config.yaml
norm_eps: 1e-06
positions: "rope"
rope_base: 2870.0
rope_fraction: 1.0
tie_embeddings: false
init_out_by_depth: true
optimizer: "adamw"
beta2: 0.95
lr_head: 0.0057
schedule: "wsd"
decay_fraction: 0.745
Each number is 200 + 40 x the weight over its row's rms, rounded and kept within 0 to 999. Layers, rows and columns count from 0. The size before them is the row's rms in percent of the matrix's.

# down: layer 4 MLP down (transposed), 768x384, rms 0.0341, rows 397-405, columns 0-127
# gate: layer 4 MLP gate, 768x384, rms 0.0372, rows 398-405, columns 0-127
# up: layer 4 MLP up, 768x384, rms 0.038, rows 398-405, columns 0-127
down397,104,179,209,231,188,228,164,82,198,211,197,274,173,151,223,213,237,132,232,230,138,215,274,189,270,173,206,180,190,163,166,80,190,278,207,196,215,187,229,269,259,186,183,245,133,222,243,169,231,182,164,186,174,201,231,190,210,191,177,174,244,241,198,143,274,229,146,162,170,181,193,231,250,196,163,219,155,204,187,199,181,205,241,150,172,162,184,212,176,171,192,254,275,217,193,194,185,209,236,156,211,196,202,227,189,108,155,170,209,146,213,244,211,213,106,246,206,190,231,241,225,185,156,174,189,203,216,107,236
gate398,102,190,242,201,187,213,232,199,250,225,121,142,196,188,208,153,173,232,212,255,244,212,260,233,203,164,174,132,174,194,165,185,217,148,228,135,181,229,218,198,165,132,179,231,203,313,156,229,217,203,172,280,225,204,195,213,224,123,232,227,218,245,191,189,164,151,157,186,143,172,223,176,191,119,165,215,216,285,235,268,166,190,169,145,251,142,152,280,193,209,229,199,229,190,197,183,241,253,261,183,231,196,281,234,306,232,199,201,233,175,167,122,222,197,218,188,226,159,222,282,163,218,154,167,174,207,158,131,215
up398,101,143,254,280,234,223,165,199,270,252,202,234,214,196,198,188,234,172,229,189,145,252,198,206,214,212,192,188,239,169,230,226,215,222,209,189,258,237,121,193,237,201,272,180,218,169,190,218,207,224,166,225,268,194,214,159,137,242,224,214,116,166,104,152,207,220,194,157,171,214,217,223,222,184,141,250,108,215,222,183,204,217,131,149,264,172,130,215,210,184,217,221,203,229,156,254,137,243,115,221,279,179,174,212,247,219,215,252,184,242,113,117,211,231,259,115,197,179,213,167,257,204,214,221,175,270,116,145,199
down398,103,214,214,208,206,229,189,152,244,246,160,273,207,187,186,164,230,220,168,197,195,157,245,188,109,171,255,254,154,233,255,194,213,258,215,186,171,238,294,155,159,194,212,178,164,107,242,180,159,191,147,252,254,149,161,173,166,174,209,200,181,177,273,241,233,233,182,276,221,175,272,162,184,158,182,154,236,152,211,156,223,236,179,194,251,202,191,152,190,205,182,224,192,196,238,242,161,214,160,278,234,195,199,173,183,229,202,177,228,178,171,179,217,162,197,133,197,260,129,195,200,173,237,268,248,221,219,190,170
gate399,097,201,186,180,154,188,259,140,173,240,270,172,304,216,197,141,179,149,121,214,168,209,197,245,161,224,177,138,201,188,245,151,230,147,244,169,189,171,182,246,225,192,184,269,190,208,149,196,208,209,209,179,200,206,176,205,243,246,184,215,203,184,206,243,197,139,167,185,183,200,142,221,197,232,231,191,205,235,122,236,236,129,173,242,197,147,200,212,282,255,180,169,170,206,166,197,229,217,211,85,163,204,174,253,243,245,222,214,238,258,203,204,205,143,221,197,149,196,144,263,217,283,137,110,155,260,220,184,193
up399,103,224,203,219,244,114,200,246,224,269,195,265,224,206,173,182,171,205,236,212,226,154,171,188,204,133,198,165,188,204,271,145,206,174,150,174,154,187,173,148,198,159,207,211,208,268,255,194,180,273,183,254,270,222,186,203,168,273,271,232,232,159,202,244,182,165,249,191,158,191,217,156,215,216,192,209,157,166,231,216,227,240,218,254,166,161,122,199,203,174,210,229,199,150,225,246,204,272,212,190,253,156,247,203,249,193,217,236,132,122,202,193,144,158,219,171,135,229,146,201,201,211,161,153,202,280,230,127,151
down399,104,111,218,235,237,216,297,241,166,246,187,191,246,234,199,136,180,201,181,245,202,269,257,209,162,180,236,218,211,190,231,164,153,134,228,235,182,245,180,260,166,159,190,207,182,198,234,188,204,189,188,201,240,299,154,244,183,143,196,225,202,217,188,246,262,156,180,216,231,234,259,208,257,243,185,145,189,261,151,124,170,223,205,263,173,194,120,255,254,171,161,200,173,152,213,187,259,168,152,160,169,285,137,185,214,115,207,225,211,243,168,296,155,211,219,234,155,251,272,196,132,163,191,148,202,223,162,215,230
gate400,104,269,202,212,155,181,227,166,182,241,213,257,252,204,157,209,196,183,260,213,204,204,238,170,196,282,228,206,174,122,121,202,91,228,260,141,212,178,156,165,215,202,252,196,174,288,138,225,209,203,143,201,147,264,206,169,203,248,236,206,211,221,214,162,206,129,164,215,209,195,228,257,227,197,149,203,217,234,235,159,204,191,173,222,232,190,110,206,193,147,259,172,230,197,217,243,205,188,139,196,222,167,155,188,214,148,177,228,186,171,241,198,209,124,195,224,147,280,220,162,208,174,227,208,190,186,171,193,240
up400,100,310,151,137,173,180,191,112,220,203,202,249,170,152,179,295,208,208,262,188,190,142,243,178,225,149,180,207,210,303,269,129,254,247,263,226,191,247,184,213,173,245,204,183,219,215,289,226,269,152,250,183,185,180,208,130,158,219,164,140,162,202,245,201,183,205,211,221,144,213,188,233,217,174,205,188,232,168,142,185,205,196,187,163,247,216,206,255,197,259,195,206,96,150,184,245,167,192,222,222,230,198,211,226,249,161,169,181,197,197,168,143,286,231,159,198,249,220,121,271,170,182,211,222,216,200,251,132,186
down400,103,153,191,199,186,205,206,231,287,213,222,206,279,265,188,144,150,276,168,270,218,227,208,209,232,223,206,294,234,207,199,172,233,209,174,196,163,151,142,273,187,156,200,175,198,244,196,214,167,201,256,156,239,205,219,212,200,121,119,253,207,159,209,188,153,236,199,143,230,233,189,186,213,191,192,174,119,209,227,232,119,182,213,151,140,201,234,176,126,148,143,199,251,230,218,195,250,178,205,164,164,185,235,177,248,224,179,190,224,148,240,219,191,230,204,182,221,205,247,139,288,223,147,189,161,250,244,161,245
gate401,107,98,238,218,233,178,251,284,232,252,165,165,286,170,195,154,250,145,135,268,168,229,171,204,280,244,196,170,147,167,130,150,210,158,148,234,216,131,199,187,177,179,211,201,200,130,170,234,172,216,221,172,165,190,202,239,90,244,155,155,160,195,297,242,160,250,142,194,228,188,167,152,227,239,212,234,186,275,250,231,159,149,227,221,178,212,174,203,190,198,243,182,152,236,188,204,175,193,253,285,156,191,207,278,224,202,211,197,175,221,234,246,204,216,205,154,251,253,207,261,146,237,155,150,206,201,220,150,276
up401,106,217,178,144,126,208,205,223,112,184,222,138,152,285,175,197,141,248,273,198,182,179,240,218,178,150,205,215,201,180,226,197,277,195,171,253,168,233,219,252,208,178,211,152,215,149,141,250,203,209,197,191,77,202,224,199,143,235,209,237,197,204,156,217,287,199,271,268,221,200,194,142,239,134,203,232,189,196,106,215,173,235,204,246,233,231,290,182,186,159,157,233,268,110,82,254,213,212,155,156,201,208,214,244,173,154,231,201,217,199,153,225,258,182,212,187,215,117,196,204,194,239,165,151,223,252,306,154,182
down401,105,179,248,153,246,245,220,163,144,190,191,192,218,242,237,234,321,202,193,202,234,192,140,193,207,189,168,134,186,183,197,161,180,222,222,264,221,213,215,198,231,150,166,270,214,219,251,194,237,180,232,219,162,195,147,229,225,279,194,150,175,187,259,187,191,271,202,204,181,216,103,241,112,179,251,137,272,238,171,226,161,236,212,169,127,227,172,251,149,242,261,180,224,238,243,218,172,208,240,153,158,185,216,228,182,258,217,207,250,173,231,129,266,294,235,176,276,127,185,281,213,237,179,307,251,130,196,189,252
gate402,095,189,195,249,157,237,221,183,218,169,232,249,258,188,204,175,234,150,203,184,237,168,179,242,231,198,226,203,231,220,186,210,168,185,256,188,159,189,172,210,192,192,158,143,164,257,212,202,178,169,223,203,187,167,161,142,211,150,187,235,226,228,275,218,160,184,179,199,132,193,173,159,236,196,237,164,114,190,197,230,206,152,188,294,194,266,213,204,205,198,150,172,193,115,180,256,107,190,222,217,195,185,213,173,229,200,197,217,226,169,211,236,182,233,212,176,227,214,209,224,192,215,251,187,178,228,129,255,176
up402,094,213,185,202,195,202,201,135,214,184,182,144,159,306,225,201,198,188,252,205,193,135,103,215,169,177,255,158,192,202,205,206,247,231,256,163,122,279,186,248,220,215,80,239,190,216,196,197,170,236,219,235,216,235,143,178,191,239,229,167,261,135,112,156,185,266,224,227,179,180,219,257,168,132,212,229,161,151,165,162,242,260,218,154,236,197,127,195,264,192,181,198,206,233,183,186,140,158,288,127,261,194,185,210,178,241,224,164,244,219,283,149,262,217,248,147,142,152,153,178,183,227,186,279,158,224,210,95,180
down402,096,182,195,251,246,234,231,188,227,193,229,205,215,190,146,205,184,155,159,209,172,157,153,196,273,243,225,153,164,193,114,142,177,167,213,134,201,172,177,151,175,167,151,185,186,172,215,239,227,222,216,232,271,186,114,177,186,215,152,200,258,225,171,170,182,245,230,179,148,266,192,212,207,194,190,219,186,236,192,202,174,126,164,198,216,188,211,200,207,195,255,168,274,208,233,170,206,220,150,253,185,173,131,297,167,225,180,202,196,217,209,235,230,206,145,145,273,230,248,261,185,142,230,242,156,264,159,146,185
gate403,078,148,218,218,166,154,181,221,195,212,133,130,171,196,185,197,213,138,232,205,166,249,218,303,186,171,166,210,205,114,98,243,239,216,212,178,194,289,234,203,200,247,222,137,224,162,175,217,231,210,258,182,177,188,165,184,264,213,200,179,297,185,213,204,173,158,189,216,221,172,174,196,272,162,237,182,196,161,174,233,162,256,236,178,231,258,272,164,164,202,219,244,224,194,217,178,213,164,265,180,182,198,277,165,185,165,204,173,203,163,149,156,239,224,254,205,264,255,172,196,167,238,200,168,209,243,224,248,277
up403,077,201,160,206,212,226,195,188,169,226,224,176,206,194,243,143,160,130,280,260,252,195,162,252,206,100,243,227,187,198,150,206,218,257,315,160,186,186,205,175,174,170,187,151,100,239,179,209,204,153,214,245,152,185,183,194,157,233,211,276,200,224,253,203,210,118,203,238,159,245,168,168,227,198,141,233,195,241,234,192,203,218,271,174,161,207,191,205,200,212,162,174,201,130,145,211,157,195,236,208,211,180,184,263,235,255,178,302,198,143,118,201,160,262,202,237,139,134,164,188,149,190,161,130,203,254,184,196,213
down403,076,154,206,162,137,170,185,204,228,187,201,121,183,162,211,258,228,227,209,177,170,270,266,211,218,187,138,167,257,137,199,271,184,196,164,179,190,237,206,204,200,254,173,189,258,197,172,217,197,227,204,185,253,178,198,194,259,187,171,152,262,173,156,167,220,283,205,131,265,187,167,248,236,259,198,134,194,111,197,208,54,244,196,149,208,141,265,152,198,165,228,219,208,242,215,229,232,198,207,102,202,163,224,185,196,242,241,171,227,255,142,193,282,175,226,200,259,280,151,164,246,211,243,190,171,196,224,254,202
gate404,107,279,199,170,202,213,212,251,123,191,260,147,217,197,171,247,217,152,177,192,198,178,220,153,300,135,203,176,129,163,233,136,230,188,266,165,179,184,224,212,283,169,154,158,214,189,237,249,214,222,159,197,183,210,225,168,198,202,252,209,238,132,246,193,207,125,164,236,182,218,202,152,157,171,147,219,203,208,221,214,280,176,181,198,223,158,224,248,162,182,140,191,199,136,157,266,246,179,217,201,204,120,246,221,204,221,196,231,211,139,136,294,168,269,206,218,269,168,256,159,130,187,171,185,259,207,210,111,131
up404,106,172,248,201,222,166,256,134,222,176,92,185,187,205,212,189,165,173,163,224,176,202,194,142,214,125,230,182,175,260,183,235,157,175,247,274,217,182,243,157,200,208,155,175,195,156,237,241,227,172,194,243,194,229,194,165,164,224,229,232,143,174,207,206,190,174,155,197,199,196,185,224,234,167,194,253,83,171,137,236,207,202,293,203,143,193,178,156,215,253,275,120,207,201,194,178,189,189,178,222,199,164,146,252,227,229,203,245,243,266,163,142,256,183,192,165,230,180,208,220,215,221,206,130,196,217,116,215,222
down404,107,262,149,209,116,198,198,184,183,149,184,218,190,177,162,179,184,200,190,173,213,140,253,177,141,128,173,239,172,208,215,193,229,223,181,230,200,233,247,254,163,173,297,80,158,222,163,195,187,206,223,243,193,173,240,187,245,214,253,180,233,140,131,285,213,243,204,186,131,225,202,179,190,297,173,208,159,135,202,205,188,222,180,239,282,177,241,224,147,178,302,197,200,156,265,248,207,216,221,169,170,249,270,232,205,162,206,205,233,215,204,202,283,153,241,145,217,186,167,243,226,224,160,237,216,224,261,193,177
gate405,107,149,250,205,118,139,195,274,219,168,153,213,99,257,223,163,139,164,213,271,279,275,192,265,213,208,194,161,187,98,185,167,174,156,293,225,127,206,175,158,197,132,224,244,223,215,197,162,290,231,217,261,188,278,193,220,172,128,250,160,273,250,159,176,201,227,140,174,82,192,161,180,186,146,160,182,229,148,201,203,167,178,193,207,171,191,116,175,238,184,216,192,222,239,215,187,215,206,184,193,290,182,197,166,232,175,170,187,174,216,220,182,255,143,276,182,188,258,215,181,197,187,215,143,141,152,205,171,265
up405,105,270,211,161,227,166,196,218,229,199,189,256,160,286,181,226,172,168,218,198,243,277,232,203,164,288,225,227,192,216,157,262,201,173,259,182,254,259,207,197,152,203,236,224,206,216,220,106,153,201,130,192,126,279,230,213,224,158,189,199,236,232,265,206,154,204,242,274,227,141,213,215,136,161,183,152,276,188,122,209,191,291,180,223,228,156,171,195,184,215,177,225,191,191,229,226,291,302,181,236,193,196,175,204,141,187,131,209,258,145,121,197,176,172,216,185,208,204,173,234,214,184,201,294,173,218,220,133,226
down405,104,201,264,114,198,181,262,202,160,238,252,240,165,157,189,169,189,186,202,197,243,142,213,150,222,210,306,265,131,231,200,242,204,156,204,143,210,177,192,188,221,183,221,240,248,304,218,243,234,135,189,150,232,209,194,222,144,218,243,189,231,192,117,290,229,199,243,192,189,174,177,258,262,237,157,202,222,175,189,200,205,184,118,165,208,268,241,260,164,194,242,233,276,165,267,283,167,170,174,192,190,248,175,219,193,291,189,224,164,203,217,192,192,253,183,189,150,248,223,142,135,180,222,150,139,149,173,190,222